From a checkpoint of a small transformer trained on Wikipedia.
Training: a variant of Adam for these matrices, 857M tokens, 6536 steps.
Each number is 128 + 32 x the weight over its row's rms, rounded and kept within 0 to 255. Layers, rows and columns count from 0. The size above them is the row's rms in percent of the matrix's.

# layer 3 MLP down (transposed), 2304x576, rms 0.00682, rows 1603-1620, columns 0-191
size [112  85 110  76 136 106  91  76  78 114  67 116  82  72  89  78  67 162]
[[ 57 128 110  96 130 107  67 133 125 113 141 115  92  72 127 123  95 165 123 111 131 159 131  93  76 124 154 146 113 133 104  81 115 119  96 115  91  99 164 146 114 123 104 178 164  33  98 176 177 112 117 120  77 198  79 152 134 144 102 101 154 124  66 109 194  95 154 205 106 160 156 132 216  21 143  96  95 137 130 123 203 134 168 165 123 165 110 105 153 145 103 135 142 113 121  67 155  98 136 126 117 125 117 110 110 172 117 127 116 113 133 113 106 157 102 140 173 128 120  97 104 135 114 170 120 114 142 107 105 118 157 190 138  81 108  99 158 140 156 132 123  94 130 157 129 167 103 142  93 164 132 102  73 110 144 137 166 125 115 147 105 125 174 145 168 164 164 144  98  52  62 166 134 113 112  43 109 185 150 113 168 128 134 102 163 103 141 119 159 161 203  94]
 [135  68 116 117 123 140 176 118 178  82 160 182  88 117 125 128  87 126 126 133 176 110 101 113 127 121 144 154 107 210  98  62 118 180 145 120 172 157 189 148 140 121 151  82 100 152 127 142 175 115 121 113 171 118 146 156 134 120 119 114 102 158  97 190  90 105 104 122 108 186  88 155 133  99 158 118 136 128 126  77  96 104 122 110 156 140 196 128 143 162 143 105 131 146 151 103  98 175 113 153 137 141 193 199  91  99 111 107 133  81 136 108 139 145 152  74 127  68 138 120  96 124 180 121 103 120 140 170  57 140  75 110  74 103 154 133 113  51 119 158 117  93 110  88 122 114 107 110 104 143 142 156 181 143 161 158 153 128 139  67 140 129 115 131 143 134 180 118 127 160 108 144 128 131  96 139 147 117 160 171 123 137 116  92 169 154 114 161 150 105 153 127]
 [181 111 147 104 184 142 124 137  89 133 150 149 109 124 183  79 136 114  75 106 121 140 140 118  92 145  79  94 128 126 171 118 109 122 124 181 176  86  71 148  91 143 152 150 164 102  82 142 127  75 163 112 119 113  25 140  79 169 159 165 146 188  91 112 116 125 124 125 145 154 106 134  96  63 159  87 160 123 108  95 144 105 101 135 133 100  68 151 148 131 102 177 146  84 129 102 164 161 161 120 132 129 120 155 143 110 117 161 136 161 108 128  99 134 128 115  90  61  72 126 139 191 130 169 101 167 123 131 111 142 100 120 132 102 164 157 105 181 167 124 141  44 147 154 149 158 129  98 138  94 166  95 195 119  85  90 151 118 110 141 130 160 155  85 170  94 107  78  73 139 144  90 173 147 185 121 127 145 155 117  73 147  97  97 117 153  95 162 135 136 116  87]
 [101 158 130 125 101 130 145 194 163 131 127 151 182 118 139 129  77 152 103 114  64 151 161  66 121  51 119 169 128 165 124  94 130 179 118 132  81 111 129 139 117 130 141 122 150 121 168  91 191 173 134 138 134  68 133 204 116  69 191  73 136 112 134 122 171 178  89 116 177 145 126 100 155 156 164 122 119 161 104  82 155 185 111 199 138 109 166 126 172 133 119 173 114  72 161 139 118  86 148 129 147  90 139 108  83  79  79  49 199 153 140 140  87 152 142 140 116 104 125 107 144 137 150 134 179 161  87  88 106 127  88  89  60 153 137 106  99 188 101 107 103 115 120 138 102  76 164 131 106 150 178 140 121 180 149 153 107 160  90  78 105 127 119 103 136 163 197 152 133 172 106 141 164 126 107  82 149 113 101  82 129 155 134 122 106 132 135 182 181  82 134 189]
 [112 196 125  76 109 106 122 125 105 144 160  81 207 106 125 103  67  96 111 165 154 106 156 100 112  92 157 103 100 136 158 135 124 164 145 133  75  64 109  64 181 107 107 118  69 164 163 146 120  91 139  85  85 162 114 161 141 202 193 175 105 149 113 183  50 124  88 145 180 137 126 132 115 133 120 146 111  79 163 173 145 147 104 116 129 120 118 147 106 107  66  92  94 142 114 135 143 109  90 182  88 154 140 171 134 154 105  83 115 127 132 102  89 128 148 161  95 126 141 131 167 118 136 160 137 123 170 202  72 127 100  91 120 202 105 110 110 120 113  52 117 125 200 160 150 122 149 167 135 110 159  58 175 172  95 158 185  86 119 114 169 154 162 122 162 119 169 114 126 141 175 116 124 160 139 106 129 169 138 166 182 106 149 195 104 154 171 142 124 186 122  70]
 [103  75 162 132 142 118 156 113  74 106 132 132  92 131 134 184  72  68 118 136 117 156 134 104 112  88 163 122 100 152 168 177  99  79 158 113 117  86 110 127 164 152 156  93 159 131  99 145 151 137 105 147 176 108 158 115 149 161 101  95 124 141 150 136  77  99 119 124  83  82  84  93  70 169 143 144  74 142 119 155 106 128 134 114 105 116 142 101 118  58  95 116 168 135 128 120 189 129 103 161 111 176 169 204 120 139 160  84 173 138 115 120 129 126 144  82 106 155 198 154 170 170 127 113 137 119 129 115  55 128  90 138 171  96 108 142 131 140 154 189  88  81 124 105 124 112 151  84 127 146 140 136 173 110 144 146 133  52 107 100 132 144 109 112 123 128 118 197 103 104 179 132 131 158 170  96 115 128 176  83 110 109  96 106 190 111 136  92 138 128 102 152]
 [120  56 125 154  74 117 148  72 100 153 120 129 129 103 177 128 105 141 171 140 120 147 219 168 110  78 146 113 101 117 206  98 167 150 143  87 131 104 120 148  91  98 151 198 190  79 146 105 103 177 132 126 127 130 126 116 134 132 123 116 157 142 134 161 165  96 157 145 132  15 154 165  77 154 158 130 103 137 165 149 114 162 147 157 117 104 174 101  81  74  75  83 122  99 126  25 194  91 130 102 140 168 176 113 154 113  40 124 143  67 151 135 139 139 145 127 157  97 111 110 106 150 112 111 118 107 105 102 160  99  99  66 128 221 150  89 118  79 101 138 152 135 125 216 127 141  86 179 117 128 105  80 177 103 100 166 154 127 109 179 101 144 151 119 111 144 117 199 100  81 161  98 165 108  34 108 133  98 153 122 146 198 152 123  91 155  91  71 179  87 152  78]
 [160  96 146 157 120 120 119 143 123 100  90 113 120 147 142 144 131 136 149 135 112 148 155  82  72  49 131 148 121  96 120 137 164 124 108 117 103 142  62 156 123 153 109 118 138 120 161 148  80 147 163 160 118  97 102 102 142 117 133 137 124 143 132 151 148 112 181 132 144  96 129 121 165 119 136  67 172 140 197 111 143 211 115 122  52 146  84 131  97 107 140 109 123 159  99 139  81 138 175 142 115  65 169 135  50  96 177 101 118 126  85 153 124 148 157 156 129 132 216  87 100  87 166 102 120 143 133 186 154 155  90  67  97 205 118  92 111  85 142  99  98  65 158 160 160 133 149 130 135 146  93  78 114 198  89 130 136  77 116  99 151 147 182 158 149 141 120 139 146 104 112 141 156 106 140  56 158  95 156  79 154 106 145 126 100 194 102  98 157 158  93 126]
 [102 132 122 145 124 132 136 123 134  92 171 109 112 161 150  92 134 102 108 138 175  72 169 105 200 147 203 165  95 118  59 149 131 165 162 117 127 108 142  66 147 180 124 200 104 114 110 132 128 125 105  68 123 205 107 119 163  58 170 147 118 156 168  78 162 105  89 181 160 103  92 102 159 159 110 153 185 112 183  89 168  52 111 118 190 126 148 131 138  98  49 174 107 131 117  86 135 168  95 104 179 100  65  98 131 131 116 125 157 115 124 130  74 133 188 140 130 142 136 147 173  90 138 141 139 161 132 122 133  95 161 111 139  60 164 111 155  95 154  97 140  29 150 141 123 125 119 141 116 107 178 187 165 161 136 159 101 123 151 143 101 207  92 115 143 133 133  88 123 164 147 142 104 109 190  88 135 119 150  91 116  58 101 103 117 110 113  93 153 143 134 139]
 [167 152 121 167 184 165 119 133 190 114 151 132 130  90  85  95  91  80 131 135 143 102 167 115 127 201 141  86 154  90 159 130  95 114 140 112 132 132 116 188 148 149 154 125 184 200 131 126 160 131 107  63 178  82  83 108 164  87 109 143 189 131 169 155 118 135 207  96 129  86 123 142 136 125 139 158 152 173 119 102 124 116  84  99 103 109 178 115 107  91 175 167 157 114 135 100 159 134 128 145 141 110 106 125 133 114 168 164 123 109  63 147 105 119 106  92 144  86 142 138 115 128 104 127  64 128 155  71 139  85  81 150  64 137  94  91 172 122 133 162 113 142 118 169 100  97 134 147 128 122  95 145 106  85  99 145 112 116 139 163 179  79 173 131 118 106 111  81  84 122 149 124  92 147  87 103 138 109 110 120 149 172  67 131 129  95 130 162  95 152 106 145]
 [131  91 137  74 195 152 154  80 142 139 113 144 161 137 116 121 169 183 105 103 156 115 169 134 177  90 110 174 118 140 148 114  35 100 154 194 159 126 137 157 144  99 149 120 107  95 144 103 107 179 163 161 125 108  49  91 144 156 147 125 178 150 123 143 208  56 126 172 140 155  94 117 129 133 129 140 112  86 118 170 174 194  95 148  75 150 124 178 101 107 112 125 150 132 175 104 170 123 139 108  43  47 141  75 106 137 139 140 128  97  79 133 160 127 136 108  98  99 107 141  88 126 130  93 133  94 141 116  69 182 136 142 152 141 156 171 142 128 132 136 165  79 134 102 150 115 134 153 141  87 127 133 133 113 181  84  83 108 140 118 124 123 139 209 150  81  84 123 126 126 146 168 181 177 121 181  83 128  61 167  60 112 139  92 116  56 115 139  97 123 174 117]
 [134 167  73 130 215 157 182 150 140 123 151 183 105 169 107  99 184  97 185 123 175 152 115 136 125 135  80 177 145 116 152 128 104  93 142 146 152 142 110 187 132 164 109 210  95 123  86 149  78 132  24  98  73  78 134 130 167 114 121 118  94 184 142  91 117 145 156 226 146 131 144 157  86 171 149 102 100 160 111 130 139 167 156  87 101 126 117 146 137 186 176 160 116  99 125  80 128 179 164 145  95 117 138  75  99  93 121  42 117  86 128 121 144 181 112 145 194 112 132 115 109 149  78 122 138 142  59 136  77 126 120 108 133 125 169 176 129 126 148 176 144 107 115 138 147  87 102 131 168 133  90 127  88 145  92  47 137 152 146 172 108 123 196  94 156 142 129 101 110  96 144 139 118 108 148  82  83 119  78 127 111 112 180 131 127 103 138 128 140 115 150 182]
 [ 80 195 143  48 126  93 136 171 117 190 117 103 127 129 121 211 100 141 122 112 179 153 212 102 133 139  90 110 108 188  87  98 145 138 150 115 163 102 126  95 166 158  84 121 149  80 129 154 102 123 117 140  74 167  94 109  95 128 153 197 136 140 119 144 146 121 163 187 136  97 116 124 135  69 143  99  86 126 153 142 168  98 152  95 107 126 110 151 117 172 140 127 143 127 187  94  97  85 142 114  74 124 200  75 166 147 110 113  90 162 109  94 113 105 100 175  48 181  91 131  97 163 142 106 113  54 115 197 141 179 164 151 145 131 168 110 131 119 140 122 155 103 160 142 232 127 120 133  67 148 133 113 177 123 125  62 174  95 160 136 132 198 178 127 105 118 114 113 137 161 111 167 126 105  72 125 161 124 107 115 134 121 109  79  69 130  79 162 153 150 210 163]
 [ 83 152 155 114 147 138 163 178 141 118 132 174 151 108  80 112  86 142  96 157 152  71  65 118 148  55 168 109 127  90 166  96 129 121  87 149 114 119  83 124 135 128 135  84  77 161 140 132 121 137 154 143  63 164 189 140 104 144 106 107 122 152 152 128 118 156 144 155  90 159 123 155  79 112 152 141 147 132  99 157 140  88  77 123 141 106 146  81 132  85  57 142 112 113 165  50  98 142 173 143 155 122 127  57 218  78  70 153 158 140 110 119 127 146 137 133  80 140 179 108 139 133 131 119 129 124 155  79 121  95 143 127 120 124 137 131 148 134 142  86 132 153 125 157  71 139 103 128 175 126 172 143 160 140 173  74 147 139 157 109  96 105 114 104  56 139 139 150 113 162 125 161 148 108 108 176 135 119  87 132 145 124 103 171 166  53 164 147 137 109 141 103]
 [ 91 157 156 113 104 101 115 218 108 121 125 121 145 128 210 109 131 119 160 138 112 112 104 144 154 136 115 113 184  97 100  88 145 204  95 123 138  83  90  38 172  87 166 107  92 156  98 135 144  96  62 147  97 125  80 109 114 145 101  91 144 159  98 137 136 134 168 141 137  52 105  47 134  87  82 140  77 123 183 136 146 175 152 103 105 134 139 178 122 130 146 100 153 194 115 110 135 129 182 160 123 118 109 175 104 110 142 154 143 124 148  76 187 183 114 119 131 125 149 150 170 134 141 122 131 144 148 160 133 136  87  53 141 125  80  72 131 136 161  99 166 131 130 109 112 163  90 115 178 119 117 144 119 110 115  97 150 104 125 101 118 151 150 118 163 152 126 170 109 123 145 100  99 110 197 192 176 134 143 136  85  87 111 119 209 111 121  92 115  86 149  70]
 [145 135 112 155  89  80 206 112 126 109 143 132 106 131  84 104 146 119 118 127  81 177 131 138 105 157 165 167 106 145 132 107  92 161 167 136  87 121 135  90 118 133 101  79  93 122 142 110 149 145 137 102  99 209 156 130 184 170 116 119 191 131 134 152 106 188 119 148 162 193  88 116 119 121 155 104  98  81 159 103 180 144 139  66 127 116  69 162 101  31 133  75 160 168 121 171 166  91 161 152 141 149 124  84 113 186 127  95 145 132 115 173 106 113 121 128  74 160 146 107 182  81 181  78 160  97 152 178  49 133 116 121 115 162 132 160 130 112 135 117 146 137 124 136 161  91 104 108 139 107 147 101 114  93 111 134 187 126 169  82 117 145 145  92  99 162 129 147  92 167 178 143 165 141 174 129 107 148  83 116 171 106 103 227  89 128 136 165 126 151  86 125]
 [130 168 142 137 107 102 125 104  56 123  83 137 107 142 163 142  94 163 174  94 180  94 124  92 155 168 130  67 130 140 160 126  90 158 132 152 184 102  66 124 115 107  69  98 146 112 100  78  60 132 135 105 126 123 171 152  92 158  85 209 175 191 198 122 115 129 122 202 120 117 145 168 127  61 109 114  59 131 112 122 167  72 150 126 103  74 106 134 149 127 106 137 161 121 148 103 128 122  75 125 150 135  95 119 156 172 155 107 148 134 130 108 126 143 169 155 117  81  83 172 125 113  89 168  98 152  65  97 157 176 148 121 150 160 148  79  68 114 161 133 186 152 169 117 108 126 124 101 130 152 157 186 108 134 131  85 133 125 104 115 125 164 148 141  82 159 120 107 179  58  76 111 132 141 144 116 127 121 115 164 122  84 133 104 141 137 106 144  77 133 174 122]
 [154 187  86 159 111 201 165 104 127  71 164 104 111 101 109 155 139 157 161 119 131  67 123 103  97  70 116  92  59 128 180  43 157 119 108 122  89 103 124 105 113 144 125 166 133 186 168 149 113 116 166 187 169 101 196 114 174  78 165 140 122 125 117 184 141 171 104  93 127 110  83 197 128 111 129 158 196  77  96 153 114 139 128 203 142 164 143 127 118 127 156 117 108 120 110  73  48 118  93 102 119 142 126 192  69 124 168  89 143 102 131 123  80  91 188 156 187  68 127 120 115 117  92 140 139 146 109 124  97 147 126 126 120 121 110 140 137 111  75  58 172 142 101  69 115 101 160 169 187 115 137 130 191 139  91 161 137 170 158 148 118  35 129 171 161  95 130  97 119 111 171  90 165 131  79 113 105 110 157 117 119 111 178 134  76 131 130 140 110 141 109 138]]
# layer 3 MLP up, 2304x576, rms 0.0177, rows 1604-1621, columns 0-191
size [ 74 145  66 126 146  82  69  69 109  64 153  91  65  84  98  64 126  63]
[[146 235  96 161 113 153  94 117  69 140 147 132 139  85 113 118 114  81 100 105 130 179 137 107 135 133 122 160 145 136 145 155 130 106  96 111  64 162  53 108 128 174 106 132  73 148 167  97 142 129 126 121 127 171 125 107 135 114 142 148 109 111 133  99 133 131 157 134 105  15 195 137 207 156  77 115 137 110  85 156 104 189 145 185 138  88 119 121 114  71 120 112 101 138 113 175 119  98 149 107 144 146 112  84 167 156 129 143 141  90 148 143 123 143 102 114 124  94 127 143 184 162 120 171 122 186 117 105 105 108 132 161 159 178 118 149 100 122 124  97 181  87 159 122 179 119 159 112 169 149 170  90  63 115 138  71 145 158  99 111 185 115 119 135 113 143 101 144 100 115 121 102 119 139 159 150 121 131 142 124  94 136 122 125 145  42 116 115 141 172 149 148]
 [143 113 111 119 190 157  91 131 138 126  87  94  93 168  69 169 109 146 122 171 136 155  94 172 144  93  93  90 164 109 157 166 145 153 115 108 140 122 134 124 142  87 157 195 107 139 156 113 139 143 166 155  97 117 170 117 103 118 145 171 181 203 154  99 111 102  80 135 132 109 129  68 146 133 120  61 164 126 108 121 100 152 112 121 166 140 139 139 104 141  96 106 125  76 156 128 114 141 169 162 138 127 171 134 129 108 166 138 125 129  83 177  59 111 136 154 102 206  93 167 129 101 162 116 102 153  95 119 174 132 136  79 153  33 123  83 143 113 175 112 130 131 150 123 122 178 124  91 117  90 154 107 191 132 109 126 106 176 173 142 122 169 125 124 136 123 149 153 112  97  82  52 122 118  98  89 147 166 153  81 217 159 171 139 109 108 114  79 150 101 138  89]
 [147 107 147 144 160 140 163  85  97 159 122 101 108 133 149 111 166  73 124 120 138 148 115 142 141 178  53 146  98  95 156 149 121  91 127 138 173 139 102 103 100 149  94 134 103 150  87 162  78 101 118  77 177 179 112 140 110 148  94 157 197 126 152 120 139 121  89 176  55 165 139 157 122  93 171 110 130 116 130 132 184  84  87 125 130 147  98 107 104 103 151 151 141 146 137 161 160 169 135 135 156 140  95 117 172 101 156 106  78 130 137  78 168 160 154 179 165  96 146 141 115 179  76 135 103  68 183 146 129 160 210 171 181 144 117 156 152  84 122  88 166  97 159 150 170 173 123 122  77 101 116 137 125  72 113 125  80 137 208 150 111  48 140 153  36  99 109 121 130  95 145 128 143 150 128 122 121 189 176 140 145 132 143 116 117  95  74  99  87 170 165  83]
 [110 140 143 148  77 164 105 139 141 117 173 119 114 124  96 141 113 164 128 119 104 111 171 141  77  48  82 151 143 182  91 116 159 102 158  69 136 147 167 118 175 109 167 160 151 220 155 149 118 114 120  54 120 164 105 167 112  46  81  88 119 123 143 110 157 163 144 133 123 136  95 146 118 111 113 116 187 155 168  92 123  86 108 171 137 114 153  68  83 167 133 113 100 159 157  99 151 117 131 151 147 137  77 132 113  83 185 193  89 108  87 190 120 126 138 182 135 129 147 202  96 120 118  87 105 152  76 102 173 107  88 125 102 120 153 129 110 120 142  91 151 106 129 128 108 128 138  78  80 156 154 164 138  84 125 171  96 110  88  99 133 106 136 173 161 137 134  53 115  75 109 125 175  90 117 113 129 141 178 138 115 112 104 113 138 114 176 107 120 170 166 159]
 [115 174 162 117 102 153  58 113 128 107 139 115  77 101 178 114 127 103 127 120 109 148 101 146  95  81  99 134  66 131 131 133 186 110 110  88  90 102 127 111 175  75 122  64 187 169 132 148 145 177 131 135 151 100 105 145 127 111  58  94  89 123 137 157 208  76 167 134 137  92  68 109 163 140  95 192 108 182 178  55 110 115  74 184 168 157 154 114  92 143  96 129 152 140 137 154 131 100  89 166 130 141 128 121 135  86 129 193  83 104 175 162 146 156 110 101 101 123 117 191 116 145 143 140 103 154  57  64 172 102 113 116 103 110  95 151  91 141 117  65 119 101 110  89 144 170 135 132 166 170 123 188 111 138  98 179  53  69  76  17  74 101 145 192 124 131  71 107 182 176 158 114 167  66 140  92 135 118 137 121 164 116  64  87 140  55 127 131 143 127 113 181]
 [171 131 154 156 108 129 118 175 115 148 145 151 167 145  66  94 155 140 137 188  99 110  53 135 115  82  67 193  87 169  78 132 108 121 117 136 154  73 147  99  97 142  94 121 114 138 134 199 124  62  68 136 141 133 160 116 134  72 145 103 158 105 142 108 183  75  92 145 140 154 111 108 142 159 161 121 127 126 165  98 189 124 125 160 125 167  76 106 151 152  92  93 113 112 125 112 120 141 138  82 123 112  78 128 141  75 178 130 115 136  86 178 176 109 105 103 146  69 166 183 142 120 166 109 150 211 101  87  97 178 165 117 122 128 146 107 124 155 131 157 121 151  84  89 130 133 135 157 124 123 110 166 148 137  91 169 114 136 144 116 100 121 131 137 158 181  95 160 160 162 113 155 131 170 143 158 110 119 125  80 114 139  63 133 191 120 117 168 193 156 157 152]
 [139 152 117 147 124  80 124 107 158 146  76 143 182 138 138  95 126 151 168 139 175  91 148 187  97 123 179 126 150 173 160 140 149 121 150 135 149 147 158  85 152 122 145 138 108  97  77 103 143  61 147 123 179 146 142 126 105 116 117 126 118 127 147 134  94 198 120  96 123 151 144 116 128 127 119 138  81 128  51 143 155 138 141 124 126 140 193 107  80 103 110 123 130  75 158 142 120  80 102 134 100 172 119 126 174 147 149 187 181 147  97 139  96  92  67 105 124 112  78 160 114 126 120 157 123 210 106  66 100 108 183 213 158  57 128 140 126 142 184  85 156 157 148 111 138 134 148 136 134 143 121 204 146  90 127 116 105 138 152 106 110  91 126  96 101 145 125 181  99 139  67 164 117 176  90 131  99 168 112 159 127 120 112 148 114 107 142 135 159 187 127 127]
 [147 135 144 127 130 142 153 147 186 164 163 140 198  97 154 180 154 134  86 111 103 194  57 142  97 128  97 124 135 153 192  97 144 136  92 107 171 152 146 166  74 100  79  79 109 147 119 155 143  92 164 146  78 114 114 145 123 125 108 132 104 130  73 161 134 112 150 120 161 135 175 134 134  92 122 111  43 123  65 203  98 138 188 171  60  59 124  81 121  89 182  81 141 182 177 169 131 122 177 161  82 185 203 126 171 167 140 100  76 140 131  90 157 158 111  85 172  89 131 110 140 168  87 102 139  98 138 134 120 151 112 118 111 137 104 133 134 117 131  73  59 132  98 100 115  99 144 101 141 141  92  96 108 118 141 119 172 160  76 134 146 110 120 103 119 161 123 177 158  97 135  97 153 155  83 142 154  94 139 215 133 162 138 134 108 159 141 143 125  89 105 110]
 [ 88 159 113 162 121 132 144 155  55  55 143 188 129  93  84 145 126 100 145 136 166 122 153 117 121  73 132 109  91 163 128 155 152 136 132 125 160 117 151 117 159 155 136 114 121 183 130 136 137 171 158 155  96  59 154 137 180 169 158 148  80 107  89 146  73 142 133 128 124 151  99  77 136 125 172 127 159 152 112 150 160 166 197 128 130  92 121 128 101 172  98 104 124  70 177 171 119  99 140 148 156 148 108 125 166 126 144 139 120 131 138 115 156 120 149 150 136 146 118 134 119 163 106  93 110 105 103 143 108  97 131  74 169 125 180  90 101  87  96  80 159 161 164  81 107  68 138  87  54  62 120 109 164 132 135 120 161 158 178 196 139 124  81 201 104 162 112 147 160 158 151 172 138 166 152 128 100 137 108 124 122 136 138 134 164  98  82 169  92 124 176 142]
 [ 85 150  77 168  83 140  97 165 103 112 122 140  54 127  87  98  82 117  76 119 114 126 142 125 112  99 196 135 145 111  90 131 189 148  74 107 119 131 111  69 107 147 153 144 183 167  91  82 134 125  97  85 164 117 185 119 110 117 116  97  99 132 167 166 147 173  78  95 148 158 155 150 132 123 131 149  94 150 157 147 118  94 134 103 182 103 113 180 137 153 119 131 109 104  58 137  88  42 143  89 199 188  97 126 119  84 109 142 109 103 132  98 168 117 133 168 143 147 143 114 153 110 182 144 133  87 147 129 132 158 161  65 122 110 137 132  77  89 131 137 129 132  75 120  80 150 129 171 188 169 122 126 108 153  66 179 126 119 132 117 123 123 142  80 112 154 159  97  97 113 128 152 155 137 124 119  96 109 138  72 183 167  96 157 122 188 105 137 159 120  86 113]
 [157 147 175 107  90 138 112 116 125 168 156 239 113  81 148 109 158 147 124 145 143  81 167 126 142 131 148 127  72 130  96  99 139 101  96  81 117  96  94 119 152 162 109 169 158 104  79  95 134 125 166 119  55  89 151 105 143  91 140 174  59 124 124 121 125  79 140 134 125 121 184 120 117 184 165 104 148  80 202 133 150 122 133 121 200 120 134 122 145 145  82 139 149 151 146 164 124 197 130 117 139  81 227 109 120  71 165 161 144 147 109 106 106 152 168 111 156  89  71 138  89  97 148 150 137 138 134 112 132 174 104 134 109 159  81 124 115 203 148 105  65 117 191 158 136 160 125 175  93 126 151 117 145 114 107 173  77 118 128 158 109  62 134 166 140 136  89  92 157 129 179 106 122 143 124 119 119 143 110 180 173 116 131 128 137  85 156 156 122 137 136 128]
 [159  88 122 111 105 132  94 157  94 147 160  91 111  76 119 105 140 150  97 119  82 173 111 175 139 144 177 119 127  88 114 143 132  98 111 120 114 148 149  91 114  90 171 142 135 133  85 138 155 134 181 157 152 158 131 132 163 122 127 130 129 137 146 105 122 154 110 144 120 145 150  78 131  78 122 105  70  64 153 160 112 145 117 149 145 109 117 120  79 130 134 142 105  98  75 133 139 171 116 114 173  99 141 106 112 111 127 152  97 138  72 114 145 157 154 128 117 157 113 114 140 101 158 139 168  97 164 163 129 128 136 164 107 107 167  74 100 120 121 123 171 102 118 133 102 120 196  92 174 139 155 107  91 112  84 133 142 132  90 103 139 119 132 133 147 155 140 148 147 107  98  79 124 165 103 116  42 159 177 160 133 104 113 123 179  80 165 149 202 101 167  39]
 [157 103  53 137  76 128 149 131  81 152 129 180 114 140 149 111 147 115 152  68 119 161 161 150 129 160  98 122 143 191 125 142 128 152 174 123 191 130 195 124  85 120 187 203 110 136 103 128 131 110 171 117 179  62 109  84 139 116 128 133 174  95 160  87 183  86 134 116  73  54 132 104 153 167 119 103 157 121 142 144 168 152 134 171  79  35  76 116 130 123 151 131 108  92 176 139 145 155  47 156 146 150 143 196 104 199 120 138 128  96 173 125 148 123 141 110 152 153  50 188 127 109 147 184 145 184 142 147  88 151 110  92  48 133 128 109  90 156  52 127  85 150 123 138 154 121  87 101 138  80  87  96  90 128  88 120 145 170 184 121 141 171 153 155 152  99 185 114 109 164 119  66 146 139 156 114 124 156 134 146 115 159  96  72  69 169 139 175 100  94 143  53]
 [141  45 151 107 169 129 190  47 124 193 118 196 107  98  51  93 145 107 151 145 139 151 110 123 127 124 139 103  82 122 133 115 159 143 144 128 159 164 182 145 126 130 144 147 122 124 146 184 169 165 117  77 139 126  97 114 137 194 106  72  99 130 114 146 115 166 106 105 120 138 183 153 139 185 122 102 164 110 114  35 139  95 142 137 103  68 164 115 155  80  96 188 103 100 115 162 144 122  87 147 143 152 143 115 100 158 157 164 104  89 110 135  86 114 163  80  96 167 125 133  87 145 172  46 122  91 119 116 130  89 138 160 148 134 117 182 129  50  97 130 112 119 168 139 140  97 163  91  85 154 109 164 106 145 105 139 115 157 104 109 127 153 112 197  81  78  69 188 149 144  66  72 167 107 107 135  95 152 128 121 140 190  91 129  84 110 161 152 155 106 144 128]
 [160  73 158 158 179 180 100 111  52 105 109 160 156 112 142 102 177  84  87 127 116 155 113 170  85 107  69 171 146 165 120  94 168  90 130 132 189 128 144  62 147  35 132 145 145 186 130 179 130 164 130 104 105 158 176 133 148 137 119 127  33 137 105 159 181 133 126 164 125  98  93 108  98  92 129 121 149 129 108 182 148 114 108 165 133  93 186  91 136 137 111 118 129 172 158 159 191 185 180 105 116  82  91 113 106 148 130 129 171 104  53 166 112  62 145 131 128  66 117 156 106 202 115 154 109  93 119 127 199 191 157 113 116 172 110 141  86 136 115 114  76 114 111 110 165 170 126 156 156  90 148 117 101 108 117 161 122 163 180 126  92  99 156 144 163 110 146 123  98 104 163 140 121 106 100  35 116 146 158 130 137 134 138 112 129 128  66 138 115 200 138  49]
 [149 123  73 113 106 178 132 138 135 103 109 116 168 116 146  69 184 124  57 166  74 140  96 140 143  65 141 136 100  83 128  99 172  83  99 148  41 150 186 116  80 129 104 123 171  99 119 186 150 108 129  87 134 151 169  86 159 144 133  82  93  46 140  72 131 144 101  94 123 162 119  90 149 162 128 127 199 121 149 143  65 140  99 102 124 135 101 129  58 117  81  74  85 132 171 125  62 130 159 153 133 136 137 114 141 123 112 121 152  97  92  84 156  99 104 117 176 127 103  91 103 113 160 133 159  90 181 140  94 149 107 146 112 103  72 143 181 100 113 132  89 114  66 145 202  74 168 125 152 101 107 107 105 200  96 194 123 120 111 126 139  98 122 113 143 140  89 139  75 138 189 180 126 112 117 154 154 184 159 102 144 178 142 118 123 100 158  98 208 107 122 160]
 [107  91 139 141 182 125  76 120 118 172 226 175 103 185 141 158 140 133 104 146 136 147 105 127  73  60 113  94 104 119  85  84 157 127 147 140 168 130 146 115 150 159  99 120 108 113 167 127 108 135 103 163 119 114  95 148 127 152 144 144 110 127 111 146 104 111 134 185  95 203 112 114 140  93 173  76 102 202 134 121 187 121 138 121  85 109 135 128  98 132  77 107 135 125  82 113 188 101 164 194 142  92 110  54 193  44 126 137 161  93 106  97 130 146 147 128  61 184 178 141 167 134 199 146 140 130 168 150 120 140 152 111 178 178 178 161 117 175 104  67  53  82 153  81 135 124 113 108 132 165  96 133 100  89 126 112 126 106 146  74 108 111 146 121 178 112 134 173 120 127  94 132 103 127 196 133 137 163 158 135 142 115 162 122 205 131 132 123 127 132 151  72]
 [ 92 114  90  70 108  97  87 141 120 162 122 123 108 116 149  92 145 113  52 116 158  93 167 126 153 133  47 107 111 125 105  98  93  81 106  87  57 151 144 155 114 144  85  77 196 149 113  95 156 157 135 104 152  98 108 134 148 138 159 129 159 157 115  92 137  81  97 160 158  58 129 121 146 163 166 103 145 140 164  91 165 149 123 153 127 140 136 113 154 104 121  99 125 143 140 146 104 132 148 147 166 167  80 154  94  85 170 119 104 116 168 129 104 115 159 188  60 163 186  51 127 100  85 174 135 128 133 102 149 132  87  72 130  66  79 149 142 100 115 131 182 106 147 113 158 152 155 156 141 133 113 106 111 100  97 104 142 133 160 138 161 109  89 154  92 138 150  81 129 132 114 112 145 114 147 129 134 168 150 152 122  77 224 136  42 129  71  90 152 104 158 114]]